From a checkpoint of a small transformer trained on Wikipedia.
Size: width 192, vocabulary 1204.
Architecture: RMSNorm before each block, rotary positions, biases on query, key and value.
Training: 440M tokens, 3356 steps.
Each number is 128 + 32 x the weight over its row's rms, rounded and kept within 0 to 255. Layers, rows and columns count from 0. Numbers have three digits each. The size before them is the row's rms in percent of the matrix's.

# o: layer 10 attention output (transposed), 192x192, rms 0.0784, rows 0-12,64-76,128-140, columns 48-95
# v: layer 10 attention value, 64x192, rms 0.0743, rows 1-13, columns 48-95
o0 097:124158108123131144124113112107117130125118149173147108094135052057089159091142079124127116100153189110165132119112109130140076118092130102105105
o64 098:102203170133085100150108136140108095141136082147185107107144126133150126196112120096172119076147107128087109114106123157091091100112086105133114
o128 104:105135128172128133101114107121115105115105177126098159148174057149133146115147099141158129121141126126129133156115114085107125123135139143116143
v1 084:119131131115086185111085098100175154109133179140108062113129133163197133132155125160119115130091141162141145143157173116077132125140150177137092
o1 082:048115170189051128123137072097171141087150166157117075135160136195094063124125106123096147120068080191073143107121139150070097136098143157175108
o65 093:070165161078148100133180137151093095082110114074151131089105161099082176120100158105183157086181137082154100131066131138151108163108017072136124
o129 080:089109166108092145092110152107153097118165102115157127155174144202092135084146143178150069151089138132101110112092124134158071155138102117172136
v2 103:156123122120136138159048119089081115082118127065129148109186118109183084134080110112120180128164132126186123170149117113171140169131134121097057
o2 105:162183123148138109105114112091154133152105143122186127123144096102103148158150100176160129127199163134178179107139144115127126186168208135099165
o66 094:058135075150205119129153078089163138178130116110152159158134151160139131058172105135124101112134112123154094123155148148145197161131135115119128
o130 104:122148141142147081128166181109155124129114114080128113116093143111092093148119105077129136138161177118174117140113141091135102121095118152097131
v3 097:059160113141106066142125116127149132126071130107138162130120100120131139158137179150132075137179116135119116135112106171109124114156125116173089
o3 105:097139181165118126160155169098167157174110119124194090230115137148094129150154139102175074100130135100115111143095133114196104106180101107099136
o67 097:174174192133099129189090128122143117136147173111144121085106140103095124171111091074147110148138106184135158098076138160083070138084108106140189
o131 095:112144170168111087129145146108108147138152120090184096176191099108108112115154125127186148110117060091113074049120186140090173118210112138140121
v4 102:162097098147153126069145126192162121147087146155182091149131143106113181119098058118071108124144185178129145139157150091136115107170172153148160
o4 095:091149045107072164160140092057212148117079169102134065194084150151114072110124146133079123156106158109097149148186170201120154142131155096089131
o68 120:117122156111063143121126150135164166101118154117140109107122116150118086168117095143114106158068167107076094168105068091060094058153081150129157
o132 110:087109068125148127130130093120155131099165131192185120190146161200159130065152172148134124129176168197103165128172105137163077128132120072181156
v5 097:175129121140128104135083173151107124113147094119156160107143174152121094147076136137142109150120176183118145078154130127184140129100125098155113
o5 102:098140084101162103178134167140157093122145120116140109162096176127152130113160140115149151179101116152108156135103128108140189147156102151115081
o69 101:161114103126076139134139063082166149091161115177131093151126132094120098142129146130117209147183143134135169073162134154169164108092192113122169
o133 094:122115134163104068119178177125103108081136115100127086147121137134154122156116103133080176075158154166140157084134130139079132135063123110159095
v6 104:036122143136105122061170139142129111109141085115145085143150118107131110087131062085122079145107116051125134071140133142132166148123161144117155
o6 105:078124121101050097107136141153191135142122140102135135170157171088120117102141093170072126141121117108137116080125141089126087122149075197094161
o70 086:214067110104163186171154158065145152170119121140121067200143125139125168068131182175147173158152106166137165161117104156139106082117163098173117
o134 095:168112090047141081144169163102105140184114135155106086171124145094081125157109168123083152171149160083192156165058136155168108141141135090108104
v7 101:105098126192141104113155062140113146148124088140126170138121096172081131129147061133104128140154088109115132092119186120148120190158135115165138
o7 107:077111136078075111117131130140171120143088127134155076084183095121127140063113111162088059150156152113144092057108150128150049122108101147084144
o71 073:160145126134161188094083173123141133115133172119115062152124138178145150096137156131144106092080136167109127145142137144079097109165173165150115
o135 084:122127137060148105134154138107168100152151159107150110207119189124120085140164102137134092201133162118142159097068100144131067153110136134124149
v8 102:132158135110132092143092083079144106149097132139157052165132094136123162114123105083135103119111049089120104144096155027143134116141150093095143
o8 082:102096066150162107087119106188111136078086113125097126051133059181116127112111168100107090150103117139143110133100130111130150147118137099114124
o72 136:126096089120103161148157157137156184144136133135077128170145109163126135135106082159092141146065147127060108197127103084127116087140155194130153
o136 089:090156068095156103181170157080125087108144128102129094075170117112118082109162114143154137140082077115105086149193115093113148149102071155063141
v9 106:153145118114125106137121175106107139056090111128107133112153141133104149129171145122115153158116144154121158119116087157103141125093194119129081
o9 108:204127049104128128144141123097123171037122090106088111152121144134149190100119170076106171188119138126171200189153150112147140141153164182080130
o73 115:098120201146122129124129092159163126114134149149174134172168170076127057129104128133152067052158113119122120106142188155080105102112109124215172
o137 088:144162121114110108122143170106107133132138088145146093184137079132128181166169197116138158140251112098143078167117153123108132092157174182052138
v10 112:126158135152116189132143179126108146161171117172143127113149123101160117071109104125147147116131107148124095116140049142142114179143117134090129
o10 106:105144117142147160148127101199074113173143081136093151171152097050180160115125140134194131113092180088133099116146110091120101112170135109156109
o74 096:147100100098146130067090142082182106131066103129104185160073109146109144154089153131132152131198150158158164096163119146113130127050181151109104
o138 102:135127092058149157112115054134130101152150176200114179119100136080152155152119155120131112108168110152158158103104143158100163126164135131146171
v11 098:185155155142131105139089151152111133144148131124171127128162123207143120114090099167149101131082160104160161135124080153135106135130115100141151
o11 091:147181140126135169126114129149145164143170113111171214171083103165103141121157164115204168164128101140120145195116084113136201147223186119125152
o75 097:139105094167131134055163094106165128135100145166098106183073082121135128088144173127057173122164108123117151097146123129141188166105201157137099
o139 110:179116114165110114104149112132115121162122115158147165141064170131157162125087158077141153162107146162127148104093104108144119156170129097148130
v12 096:119156169137143108134143151153144177117147135162180098085219091149159119162154121161121170136137189151120193116131112170082149166113158149128117
o12 100:086135102148112091121137097127183125134132175122144157224118153196064127155151115086135164126171130169105148170162168172106158142148174194170179
o76 100:161081183113138156116110127105159105054112123125131143164091160073118143097093145127130077108148120100185158081150147119146134129144115102163132
o140 091:150110121092097140151097147118141129126148115196138082184107181158086195085159178114159144150146151130185178122160171149172128162113173141100115
v13 102:083127136118098148098125116135095075061137099139143130190113169151138121129171110146092139152134116059104110198079105050147124139147141176219167